config.toml
n_layer = 10
d_model = 64
positions = "rope"
warmup_steps = 200
Each number is 128 + 24 x the weight over its row's rms, rounded and kept within 0 to 255. Layers, rows and columns count from 0. Numbers have three digits each. The size before them is the row's rms in percent of the matrix's.

# layer 6 MLP gate, 192x64, rms 0.207, rows 0-191, columns 0-63
093:135115155167137124133119161136157134114127101174156136123166146137190126133146141105145106112111142149134105107150119083134133131165162127133144138085175126080126094118102127104123121076140093
095:092162199129120128155139128110141156137117135105106110183141094141104122144106163145081088152139074130112121118137140148139112139117124113084146097129131136138112164133112094120131109114099162
104:136122084141133157121142128136149138135114117117130119170114076080082142145113129142117178125141141141174170184113140165142110109124127155122075134144137109161136111106101116141088146137127147
098:170136181145149139107154099133122131106141134186162105124096099138103126163111124151091159087110137150131077134109118092151123136135157137106158133109100142125103138131166126100160104134102142
097:131123121121157111102147105136125171116145170159153093153113136122125100125158157145135116133111130169116125149161123111165099149157126141109161093086140135165104167154142146150156141146144192
100:123159134164109115162128102150144157139169159183159093100118155133110128163145126162123176136123104113129163157133146130177137120176116114111163119125132144112151106135111143078146151119117131
100:187148102104121083108113155104114128149125150129164139098148127122134125144106127157131115119095114155155104107147128126104142116162123089155120129184103119160186134126134155097094115090103116
094:117117126151163112097152149120129130135088184159123152111113125136122132105130173168143144144104128148163104106166150129165175128125133101125144164129140096178103108136099153090121138137096107
095:125139141125093170133113098098118159081082152098140154089100151118116079139130125121065125151140134139139103155141149100145104138149116173105150150111131155121130151105097123103163142135141119
102:133132085072097096134087124095110141123140127117155125130111110159075095140123141139118088125113132120127116114098116133144170124139113128189114099130121134102104164117100119158179143099120155
108:122115125161142123127130131116127098096097098138129086088142136133128104174118068144111125108098080131097121100144142111123160127132133161148162131109098068112135106105092133180112129142117133
101:091089135175116151115140165126141130124173132113119095130123185115122145101153133139117132100149177111108124151142147125129188113142152099125123116125095160088107161116165090127104135136116149
108:119182179137104154139148141157151119110134129162107114118105122120078112140168126144166115090148125097099101129128112138082131126175113115120118114091085133133153165126116144088126109110118101
090:119168129109094115158128150123162135111091129154122122153124129178129131146132119128138163146119125123164107151126153113176166132136114109157187194127120131136111152119134134110145107101163075
096:111144155116129145166119166096132131110112150131138119138147135120108167145163100110104064108152104136105115126108100147136108134154146140116152180099159109113161151190136145112172135106145123
098:178162146130169148145135153165136133117142105110115159098126106134129107134132166130119142165134129112142121118141128179127152101172157089089147103172137109103086162137169149135140162127119130
101:128172100111132139114128130122185116162103113150133104138062088118126094138100090100115097107102134159134107114111143096141170142156076122124153127124129130122114139142135150117153133076146129
104:155141149098110161101135111122142127134135192175133124094161148123128140147129119149091092132095088108150127132146096172115103168170106160135125180099121136135156148130149113109125130130148145
098:134144154094104111130134139147132126144091153148160139145096173118114132156130141095127091147107177164149131103100130152161100132096197099109126157143116102142144118113139099122144177143124133
092:100148104104160119159089119131136110162145122126167130125141104146140145175164103118081135125109104098103081148141136157110158123166136157146110123151154107140111136110133124172137085118082154
102:097123076138089111138118147144083082123150153159153100133119147161082113111127127113136100159152107128126127111117142173149099143153142150141133169149106105170135149098113168152106114118109137
107:132145156149146107107116081065093126138126146108163127104172128129144118119118128105167150119122106151126168138194117144154108107155125143145114099086100165102115128140125153137102161144133133
101:134123110134131184112145118164083122127150140182126139117142143133115146113122137167129082168135107112102097104161144124121107116120143180119084125115110116145160187156107140118101146121154139
094:135085121124114150146086109124151163137125113109128147135154132132123128136125157135117114136114125140184079146128127100137155055153100148079129118126160089090168129159119113098134133148102109
100:159125126150122113060103097156080146117119098146155106142092109151154151122173159125119166158125131133123134121111169112147123097122130119172130129151096145113129118138170143144136134131071119
104:166109106100112138145104141107142145160162168122070120109143153139143110176154134134099096168091136106125114149140164133123124078120159110113129123109111070134144130118135145119154098127127164
102:135143160142190085126158112109123110126122139085150122137158100152138139150119089183128131095141096105176116136126148079137108146133127115107154180137123132146097102108148141148156143132119124
093:080086093128116091101130156085168159121104092142154173117147119121149163126131114141122087133107113161141095146151138116139128122132091123152132130139135119131130112108117153114146136207134127
115:137159122123106147098133121148150161148161122136110139106131105135110119146095110138128176108109098118140160173163147134127127123151145142143082093128073113157155086127146072147121101118158095
097:111106129128147146110125107137125161125138121096107137138167138111107113117163174100124145151116127150117089095154153108165174064114127121153179150117125114123102107115134128142107130074136083
097:116097101098153124143160183123157141124135157085144110128162121106142122143149157097157116132177122104141118112099160150116155154155146148148133139093130151161151134104126134169186107132126148
104:136118133102128133114169132098158130082118125115159133118107140056124110143105133140144125100112152135139187153092134157144130118086106111126138141114141073140147127091130092098110148094143154
102:134153137132150118117116125146152169136114134111172084144134123148165161177176120178164152148141142139130119129119117124109104128107176122200097159113118094135131135147144133096109142132127116
105:093145133109151159107170142112129133111150109133060159097102126112115118135112114077169112070122153138142139108118143082123124123119118112133130143148092124120171119121144107163112110092095125
102:098142126120122141122182145118085127130099123104127137094129137157114144109095130102105135123109135108133161124161108163139127126175191128100131115102162126132149151069111150178101140142107107
106:145163161115110146136117182135129153136122137147093100086118143118132118180149141162151135159101162122103082146126126102077107089119150116153134152152130130135185145156147116123107150135142121
101:159106069089152161136143124124159129121112130098111134090118163147125169131130126140177115092128164093112158117098121113140141119089133116122155167108114114086163129109105121122097133094126097
106:113130149103125127132177157125180147145134147132133111114100125154115136146114139110127152126120166090115105126094081121126157089144156147130167095104143122128123093149146148181056133143133126
102:149128152099136130132137115164120129159062106161121091115109139156114111166123133105146144107163127122121147100103118108143137087130160105165155094138068140121126153102125068112125116144116146
109:110078126153145142137095104148194104128107123136155104176067151128153118151115161156130154086142137147149134120115121092154104134139117144077134090088118144108133117131141138131109125119127122
100:133110147077127102112141159128135140118114177130121109079150136119095149135161145115160125153122158113161163116089121110122158107154129136202120120096123105092131105132135108110143114101109166
088:141175079139126109079139140105093126146114109139142150123097126133102138110156105121076113134110143131091127130138075142134092164151084133171138115174120168122121115148127147125155151129118154
107:088075149097091157112143152124126186117137130137111168143100151175110144104113149116130132151136137123135154154149132097138110099078119101128123089135120157141139112145163111099162099126104138
098:145101148142105120143138119161067177126169124142130133133078102132142118129120092122105122115164166131125111158120122161127101092162134137141105115120161110089097153084122116127073130137141107
106:125143108130062163148167140135155110149098161127140139093085140117114152150101149104080108133154095119107128179134112160141127097120118103083155113138104136139099150122107137102096133122123122
094:091087154130142078097110168167144147090127165143108142143145137121158116146088123141101138129133169102109118153136117130118101108121118103182119150140117124114135115102169114166115093151129090
093:131133138134148121123140142132098128124164110152176167135090077150138125115172081135142134131057136098159105136116126133136109136106120096097142098154113121177094123081142146126123119142118135
099:085146112083092101135098108122118115123126145098130134135118125128155120131123114117135105153052116116130076108149138128123115115089094107104099137092081120153169123150125136159162109128165137
094:120128144145209149143124180133103116123164121160100145128118121111110113144127120178141103124114168127146139136154075140145074074118121138131153119159154110122139138116121141151125143157116135
108:152124148129110071163124152158105113124104079100168147098119137160127123113104132131138131113158086135150159095124173110158149143124173107150104114126087120157142139121116113112085119108112104
103:113110118136117103119109147115165135119160162108131125153146126154158152157103144149088119170106113091121101138129144107125085143106176131103100114157107130099120130115151132053126138122119077
093:095175132143138152115139077145106089127157152127120144109163114101139117120152144148115101130151134137106141174146074122171081122155102145105156174128107132127159135148111144150161136146145139
102:123126138080154141087101139141117190129090101112151113130126140151116113142130158095139110138139099125103113082165126135141098134118130183181133142120133146180095138159115141159119118132153119
098:121146108150094155147132088148084136112112116131097098108141116119129116129155153120104100097122095090180092143157120138112116174132147160142128084151105135108120168162114105141159154136115163
097:131090144136176156121146128135154079069124123150120121098146133114116118118167101103134134134151126134155089169153183155151106122128149115133148135128098092148128142106175155168122140131126149
102:119099118143141097114155094147131143120155139127111108133116140131142107112102155133134121089157122113100156127105151151169161133135147161135155136090075137086121176093141111190112131143121174
102:132101136138131157140147162158143168133125141099072111097137145141127114150132119102088110139098154129165107128111117112087135061148151137132157152134152125080130134129095122128152169083121138
107:132113117107154124132170173101153156087133112113142118086124135135120136124132103177105071144129090130119155127145123107134112167107145137126133132161101175186148127169139146103160137126150124
104:091137113128147153135154127122098155096129095128132117102138129111100079162116149162111147126040153159139138148150149125153123135094102140106112111114161166173152123127122155133102131119121141
100:142156152112101143100083083143133115071146138161158105125112112128134117134127147113084116135133095091103073140156129136088108141174128093116153142123126119154132136088146130156099126129098109
097:140123131153101135100156106108102160100141120158124152100195115148136140119104146146100121168134140113125099144142123113150115149126153131118118137137098176121115185175072124110120141169111142
104:126119168138109095101094155125160176108117120102132132134130122143163134128096136113076139117165111116109095092126153133154117150154176141176114125124109120137084100121119089131080129127094137
101:118113114100121160110126166142118126147119159167142115139152130166156123174138178095122183136169131098134088136135164128104149099127154157116161142109124153100104131126157109148098150113096113
100:122108160093143149125165077088172157107080102134147143084143108132107128129156128083102098158133109183161130139102127086139156118137122109143104133142107117113139125129118090107112122128129119
102:158150102106068093136167147107150125124105170142122096093133116102130114118111166120117128151142134129152109127132118140145151118128080099093136125105077113158131140142141107125153128120055146
090:102151106117153141116134187125094113096137116135141105086100128133128102114091098174126116156120116120111115140138073158083144105122104152086138142134145142147130149084155127132090100108098134
097:134130150115150136126139114110123109181079177119102146120135150144113117158109152142104134152102163125141090136134134109130134187177095117143139114088153154135154161109121154120087104113121094
092:131145122160119157135159115134177154135091138136106120128166145142103106180112127111093130110140138162113102153193099131140072164140132140157132150156115104160146150119122104131113158108121145
094:153134123144175127069118105117159124086096157137099137114096118090128173144141122158144128084160123114164143150101151132114160145128164129144104130158168177117142135121121124157128122144101120
121:119106147117135109117155148149127108115149154161086084116139124137110120150156142141098083109110084156166127121117137120092147112174134107119122078098168114139169147121155115105153114101112167
100:152137119126150094149137145135112125112120128123114134073114170128110120101174118105087094171116139103115158125141148152157114146149139098120073098075109129161116115120087145102147096150127142
095:124088110132116120109128131110120135132138121092094149123105138151142114117105095137088144157134058121135134139138139147114130164113151146161095120138176139200133094189132135151148110123128112
095:131121135086094118128095139107144109132087161122140145120129113166102092111074126108104125144145110127113102135146165137109155076089129159078140133106122146147099134117118103128062111140132126
100:108102123118114107081118129111164158107113134131180155167132135115162118102086141095156132110144136141158143165168132121127149100127125161153122113114163162119157118115103110090080118140125087
097:119103161094132117068139099117127146093084154121144140089131090135166132127149131130109148175110156099162097127072144134097143107131105132172119151099136103116110104136139109123124106134104129
079:172160115139147124113093132156149161117123102112096131142151114136082138096107130075130134141135162097081122114155129145097104120158124119089138139116149156136178134157148146118142137148142071
105:140161163161115097130138148147145118117137174136150118156127155143135131125099137141149153143108132145180118177158130130161108149140144141157110081104088116122114095093157123107143061128114138
101:128159164116112138103144154154101115097136131113151123095087137119133124152066100152097141085118146165114112103119108124126136139143137170121118126073145104106128174136142131176110105114093151
096:128125142149160150145089103114177166083121092122125124132109108125098131141197114147151122091116146122150096126090160109158129131114120106126134129142081107141155172130129170132139114095131108
101:123155107126176113136118119143128167165100124141112142132110106164111107115111136056108122112088117148081144136165139132111090132140109127133133138100097106108145146102139174112138107070140120
099:159112113141116113141173134103129139123136129154133121110138128103098131143160090086140071145099089170123162131151148158116107139193105100114136089158110119125185134125127120112130146140150142
107:112137126111103153182143161116140165131169142126127191108098140143148154148141163098089135103096151108118127102137118129116140123106135123099135121108092160109161173159153128108126127110132177
099:122069135131134137112146118120144134123089165092117138154095180128152155167146145097102119105130121108148144132110180150086138117170131149129104102124140132110163117092146142107088102104127108
104:113112126119113119098120156188151113125139126152125123108078148163135119130116121129124135129095112056130109126184143123110115147108114141140139097086183151150134127101144140124161126105159166
094:144148109123126135146106163107117144130171159118149098176148068102129119145118138159116133133149141148136076105107123144139069131129076132169157097092126132101125132136141104132133148096115153
092:112165138106134117123141100100122130140117104132109132099123150132106087079097152095125105139104128136149127122138126141095170118150134070100158145093082149146104145166127148162185134129117157
104:127131174171167185117155150150166129105110111091090119130099122140132075148127187127129118115111116100107106126119143131152120134121153107106150133121141164122162118112164128115155127152110090
100:144127132128128102074128094127165164110126103137142099095121079169160114129139128110139101092166145171142103151124105149077113122168110118108146130146086135141157143136105126137138152147094111
102:112120109125148155129129168117125132140074157099149058137123130081109146146132134128144180138148120134123136147083156111132136129140115130129093105102084115159112127151107083172113148105127148
109:122134167116113126109155141181150117074149131139102127152124149165109125117133119143107133115126101095125118127076161137148104120127157161121108083150117105140125120150106107147108086056110137
094:127130166107154140119182114093150151130131159149149148076104149098107142175103102129141119149131101167118132168143134116161098124117089107111164097150127151146091136087141145118137129113133155
101:114142107121140197153135097116116134168101175117134123118140130168109134157127157177140135141122136113159129131196120112113168145146122125136109121130139146136111155132096150133168115122075155
101:161161131116124116151125123123118129140134142163138118141113114130122139146160143081122141109131128144179129109116135142128060124193089106135135140074086129169142157131104145124100146154155164
096:117126128107137115155135072143090152158152120122160158148127082099131132133149111157163072167119144151132125137127143192124122095120129173153128106128088097099136131149123167135129122136129145
103:132151102135130098167144112092160142060122151133167154105116148081167085150155126137125125139137122148118162126128094146173100131123136098128142128155129111112120139083107129158125120121132079
101:134107089122113087098132120124162130084112141113132130168127082122131137107081115114163152126126157162088115170137147113122139129139127142122119135061131145078139117117144158165107132087141138
099:092140136097126106125142110151156148128105091168113115102097068142117096151135127146117105147100117141138096130146135116066151124164133094109127111086145133137144138103136165161132120148082101
105:124127109120155127150123107136141163114143174130108153121116135181118093115143181074143152110158128107156131159092144126178092112140118128098176132102115084144138136124116130123126113168101136
100:171106106122144090148114160143146144158107139109146171112103117160087136117150130143140136130184175159132138151112095170146122125104128119123155097107101162174124137144135153129168135128095146
095:127098111165177153098121112121112148160120102114159149142169136124106133140132155166145127130137139109159103118082148110134071160127167111109100138124090076130112097132126169112145150141143131
103:119154120130107132131097141176154159102102135133184129165080145123112098087150110106147119085151112151117122129138127137137164102147064123121123107117152144095129168161109138133127146092123133
108:142125100079134158110150107123109120158144147102126099118128162138099101170145118158131124089100147152110152125113115182081099101141155128171142130157141100150173139129124152151102104106123149
103:102106124137109163151140138152124136147118132135121087133128123124142129126128106105156139177105133172163098169184154136107078143129121096121107117137124125139130076101144101122127164119148063
098:137105143091149148151130134154104131094165156108056151122133150140113125128133118135104135130146159123152124132103078163095102087173149158151117115127121175125158157084141104129133126136119130
104:147124160096132100096132147125088135135155117095137125140147138128101097134095148133140158120136104115133124147177145139154146083115152117096121160134095124162101096134122084068079154135147152
099:093131155125107188157137132151097144138088128100160127105104092097126102153145192130156113127101120124144116116151088157098147126102136138076136145134115092122139116130098108111115156155121133
093:093099110154176113129111153092122144130175128182148129102125128108099113116127104146144140163116116133115111111160163137160113123119104180136087091109115123144124116180114082114135153123148134
100:086089148154131117129157126117157109127128144062156150112132131092136120154123110158102163109127165147145153136132113139104114108155144110115157086127114161088101100128093160131153148119079137
101:133147116153132099129141143146141183161111125141165141123120119153137160160133126131163182141079155152150173120132146169174100124140136157129099143172127147092112131147077122116114129131116126
100:124148098122108127113136121124104137124134108135145136105119116125173113153083175119125130124153116106094103092133175080113086116126138172123153129125114094095088163109158144093073119129115116
103:123115139114111162176119154143090138148111101112094142104120100118147117139152140150106123092110139123123144128118085145151143100130136111124120127114081160169154172119158168192137145085116144
106:165145117144117106065148129151136144139111117135089174111121104126138092158125104128128113098124147077152121126119157141134128140147158122092157110098122125101147125073153158155081126144144096
102:094159130082133155149140117140114113148109169105125116095149125100103164173124111109126079149135117120148146110104184158118092123166130113113136143150118118130120112090127162106168173120123150
097:158127138109188147081158143142150115060079129111117146090129143115104113111158126114083098146111139181106117126107137110122122117148099114134142136151139143142149133150130128115134157170158134
114:121163126115138101109149129185133126117119135134109117163134191167109130135159140162126106104146157144149167132094129167131095107127166140116136078145113128127156138155123123157129098078108108
097:108128072134117146142164127157136138058131110135162136125121146133138101114150133090083135134107093130173129129145111120145127094179095151107174143118134135155113142133100122100143130168147110
103:149148133079084118142109136113111119128116152121129127146139136170116167115093096111111148133140166165129108153126124095127052156138112142140161179153135121107107122110157121130111146076142126
086:142127136132160167142157165138140131137115123133119118125117113128115130154129093134128181160152047108093124134141138120125111168135149170099096102082099149156147136108141117149140155115161099
097:127149115120143124125111130131139096108136105120118099151074101097077174069136111080173137111125134126156120139131160104138159111148147085125159139150088136155140109137163147097143138116129138
100:116057174150127116149149124116106149114134115122110097136098131088166096119165125128143102108128142113173127147124093126142149124168137124149164165084134111090117083105148135120109151139130126
103:139109132111082127131148161113156129153112106136136155133080113142157175131123159133158111089119134095097107069136122156102146090142150107136143139144113135094157158072138147130124157108137108
110:102128125147120102117124108141130154123145135143112068116121102122152110165079154155134116137095092144160117102107155135142103136186145105094134109139154100139168122125110120140110167188122148
096:150138112108128090137136142085106109152115129148121126137144098133084158112143110132164067100109149101157111151178134137131158125120104070079108129154114129109116125148150123104110133106172141
095:169102150130078164134115125094105106098128145068150079149134133154155118093116135097130106130127154127140113099150127126113126159120141182104141120127111159095153106113123098084109146115108128
109:103120100138088121113121127132134103077091127128124122145072128125144190109158113128101126126138140106107142124160151130109146138123104098085164177129109137161114140140143104100160163095116162
101:073122142103126140118186158167122134142134161098177124132102133157125112156155130125148122150104138126158093122132148133135183100097106111124156087117137105103138111155122165106151106098115119
105:124125185127129107094131147163134153137123177132127114171122157148175123141084164167155119142142144147129117109135143100156151094152117093131143126120082108110180134121112116108116151111095116
103:111134134108095176134159093119104121118132132084128153141106089134098090118138133120114130148145169134122113147099154138140140193123091118097111105087125145138108149096147132104106132136063129
095:138111083085131150147123133177162136078120095116157137135147129118131132119121134110088126163140147132105166159123140112140082080149128152132123109174111107166177134134125102113117149154103135
096:145093111138184123120135108100110169127140121118130098141110132146138143121139130114097146145149135149140114134138184086124130133148150197141104161118105192170104135092122119155119140109111142
102:122098052117152112132139111113126118152149126082090114116140129132161064150152143116111105153124130141132079132167150126106155127121156157090142124151119139097152137127156158120162113109114131
098:109138110108119142167108162105086129154167134175139107158106144149133150162147122154089066160131101087086114130127157122134156125144152134109120142109108100129092136089123145146137137136147105
104:125077125105148137125136174112108153078083115126071130116126137130160113095146135111131104093122124117148110132157158127101144089116154116097133084132155160100132108147126109144124127163135179
101:119150129101144138116153125072120155096113106161153155108073116146142136140133114132086125126115129161093092161126098110132127154121097141116090166134102156090121116171124156144153102107094119
096:123130162148160161126131092119095126172114115100134121116128158182140128116091131105070133137142094159105097067136113103114126117155130137119139106112108120121120144097166124146104106145079120
098:120180126117114136131137169169142123133180127123141152108113127129182145145123174145145147184110088117109150129141160138164123100111134159098109115122128171114136147116155161093126164140129142
097:093111130123122092133134147121133132140092151151143143099154100132131124158117129123107116139170092129125131094149161135156120176165126126135118089127147143138131120157049143096145195116136140
096:136140124155138128128114134116101112114145113115100147111094135163152177163160141151140175147096143103153114113144139121160143062141149126114116170153093086117117154104137150130134157180140130
096:154116105120119124132117158112094148121120114121091093116117102099137146118114129143134147140078170161138117099127061157166128127079120108141118098157107145139106163147118078095127136093112116
101:129134129088114087101111136161112146103138145118137123122171134174075104124091152143147096124144101180172109148147133103107118096124139131117116136115131090118139091164128079100140154112136120
098:105148118129185107121127087129151155137138120072136151113142098164141118169109116139117098139111145094170100115172129128086112124170087131127158091153099100124117100142110125112144111135126124
093:091121109122126138134103125124165132114126072154134152110115144124105123118142111179074115175133152143134163136122091119101129101150088111142125116120106117119186098105121116123104128083170146
099:156137108077075116150111088127161139127084105142168131116111147139102147156137145132153175114103119115102104079105154138160141098119131132153115138131093091098087135116125117108120101129113116
105:095074142133141159077153146114150155108115133138151101146085185102130133108118163143141127099156112119134134109111169154105134141152116111148147143123116153142139179095142153106116135148119169
103:150139080149120117116109118158105104123128107117158118150114087138110092146125096188120140099109115139208130138160114118139154109109087125168118101160114145168125116135129121120119138141101107
093:092133104108093115137122144088120142112163152162170110142122104113140103128074163132111101185119149154114082097152132129131137134117130144118148108161150122087132115120138074150093137107124142
086:126126130116091140132165104132091098161133120125169105113122111114121128174127093089105083085076111144123123137145177158138139121136118114142153122155146157131121165134127126076136125122137181
097:126104094107142093127098131138154163137139100124140155179110118167171073132135142180166142140142138133110146127108102152149123118136149136142097165097145124149170137120127133144162125128114075
105:144102137113107099116152133144112122135107173152083103133100100118167080154085131150163136099141139125168130153124151153129131122165123086101116122099134094145143109119105098094089120122150092
082:141133113135143124149138152145146078113125088155124126139150129136077133107135112135130153101175144174116146141093102123183129148132127123124169135124105168157145163102102115153162136071139115
098:124139129148124093113112134172122165123104149156154097126119106167159169123098131124077113100118128157137130129102091134175103133148100095131137109108146134176143116143134114149116099177127173
104:105137159134150129091153127118118169116095100119101153125158117108148126094119127155141106114102136180162115163143128114146156137142172126127080133099159156140135150144131118098067126100087132
099:107124158119090131110151130111148195099134109099146140146128109140121134142098105166142148133142088140145107102174143157124107135163141177132101138109118097087135093132145145127152119141123187
100:115124184132170125148128155129118132094129125151128103164131062169128159114146105138101143126103126123143090152123081109160106167158127132121134141135124131154160122121181134148110161110153106
111:122151114177154159146152161170122121138137116152148122141134103109111117170123140166147114139129116125147131114147164128155130170133162101174105099125114123151149161074114116173104107087137106
099:178077127142128119149111143171078110123104143127144118123119120157110159100165152098119108119130147122140129100121110116127089114106147111124191101130103126082121103103164133092120095118104140
092:088143146177115130128146092100105120118104118125148177123148134129140161164138132110125099089076126155119144089164150112128161111122141115141114140148085106112109171103118163168144141109104116
104:139159102130109187127139136108112081155139144129133119078149176164122145163105125151106159127096134114143120136103110128109086155101142118123121129100097114090146162111165121104114129163151157
103:108132170133179145120134124100111146113128114123156136148136122217118111162131170157137094127123111097138120093152130136176143138112164101144118126163114109138140117090118135152148101158120127
098:043168164104137129095150131137128168111129134113183108146125134140131104139111118135120100137108091137145161103123153154091109166122119157119107097129118113173124121154102101133104125119121109
094:141162137100108113161096151109112120105143158092139095097171109129189111110168073108124139124107132114131133132121141075136167117130078110159135096107116143133134141120125149123147113095125110
109:131124170104151132135112119135107143098088142147153149129115059145128116167126133143086121138150122121141155138080084126161096174090113138127089136108078130123110125112133126120091120121141097
096:159125112122127126138123156132132109117107124148126110126161082123135131128122093198100160133183116142158119140133140068089113119099138125125117081155064142111109131137122125097097155128129121
104:112129111144116180173156138121111115098130118119143137088098144153126144095140152125087156151106126139089110103143159156141114113105126089073184146106125136123150100133157146125137178119125117
097:122102131126135095140155102161145155115100092186150141095122141155128123119148136156108132107095078159128150084123127139134128127151127110161096167127080101133154136118125112118109179157160124
101:092155087103150159111182141135152118140118165081150165126124149149192139121096152113110120127124121110161152161100122116123144122174140112145118131154144120133106138134131140108126103155104077
102:132138119122131119098151157143093160170119127128159118121079160145104116148093145111165191122133160121124115096109140106126157078113119163113099115124113156115106148130084119110152141112092151
101:122157142108132142122128108117111158095137147190132121104128117125119123160114144170123082110123115163133110131108143105155144100133131099116129128162112090171166144136086085122150060114141112
097:131124157131156125139167130133141123098142142121126129129182163098134138113096154176141127118088099141145150149178146132128135125125124136141155102133139121114079074142111141089108136057117112
102:120090159142138132114154124130114114106115106128126098183118094166124130131154164129141124162111166159124124126061141146087157103118116129163139149118113108141150076113104098136120141099138086
108:119124153122110131095129145128130156128133117139134137151127105167149096117143148159119091135068080107111086085127121138156104189101094146130095171098145143142128111124104129096124127111145091
093:152093120072138110146137106086180132148120124153128109121094114110125154151088142116126081116137096110132102103123162118120137140105167152149094118133128140107134155171175138139090099122139152
099:124150168108151127125196123137148169098141100093129184108110145135107121116133126137140122098132104147179116117144110125173100129166100123083133104125133119149113153116183136123153121115130125
093:137180151162146095120093154139097155079124147162098120119120128139098093133132140130146114140127140101135080111140102148154107104152147105113166160107149163138118125111115130137082085126093115
097:085102142100137106122128136112144121100130121152096118141101149146125138078093146133171109112154136132155159148101107142114104130117132119106156166096104113147151093128103067076127127175140126
092:099158115136126166143123112113125108166120184137107143142152139114123151128070128175140135131171105122138137177157161114126122133139137117155102183119132112153134156163161112145145128167112159
089:142135129112105184174114091167107136152132129135156114127129146141122119119156154173139118124096098154143148161109134156134091138161142184147124122149121092149170105103096169136122142123123101
099:130155122113153137095175177109119124098110116161138109150104146104122084126133136127130114134147092091128095109098161117082092184158136140112121101141115154116122135110132123083110158109155104
099:118159107164120092116125136121134165110121121092147165100161149137103115131122156156139134128138154086155160165129089141188139131144136110137122118135116168103110138095086074110131118146132092
093:138121141199188154146127090154138147133120083116124125101143127133107078122122142122151087118065152121155145127136115125115133142142094111143153148121139086114139143084101139134134096124138133
096:127154172166134134118116140123111139091124155124116142119156155151100140097103124151139142053118117134108130112109121138148118090148160139101149110135128139140080163142135099160164103154071111
105:167154135110131115133147159114134130075119130154118122137103123150136096158178099135111135084154112093113141112084124117163137126158131136151144120150098099149177170096097086112122153125115117
102:112133126140139098089135131189139193098121103145161127110138102145135148132139130146140092113094111139115107141106143129144155121136175141107126125141112137132098113185132145104149062140095127
101:115142149150141134096106203102127109125127152156120119131135163115102123117122133158169159099104149134124102112110114147156092143100131120134145129110105178153084168099150147096098114112117098
110:114108085125125155137128146094145114174134097141155109149114114154122152162134114122135103168140114137201134133119120109079118130142108081117119117137103183128168155134134121127159145114155165
106:129155107093111142142153106102138108107103119107148141134090134129139085114079105129092132100118125139098166134119162138140118170110115112098093137152135129122132160093115114090133096070086102
106:109123128090123131104146124082074135138092169132115143119122109125130136133142136091119167134108120099148062136144100137174111110176080124088129126125115171144119145135133130119166118143116156
098:068143112118155144110117148120137093122107122124140087082116158093120108180080113149140182162137127124131117123134135168114103124114095126136122130120134099147164145124134118138124194117108110
105:112128124117111105091145128146134156104077112161145118121127131160111118127128137149137157152111120123085112123135141147164159137161131078106092118125129111055139132094088121150145123077103097
109:135160126111110111131109108151121170115121130137189162143116064130160126111191170107142138107153160153126100137108135153143110087114148150115106158114110144117129142128112152109140126122110172
097:087121130132103128093143180116109197144106102113101165098133160152110136104165119117082118150136145117115152128148122158132146141114158119124114120140144141129119136125183135171109127163087118
089:146127130099103148149090141134153155099112135120137099142128122119175134137133108120115155097140094126126104127177145126143109127126197169135109109128132111167067146122111125125083138177157138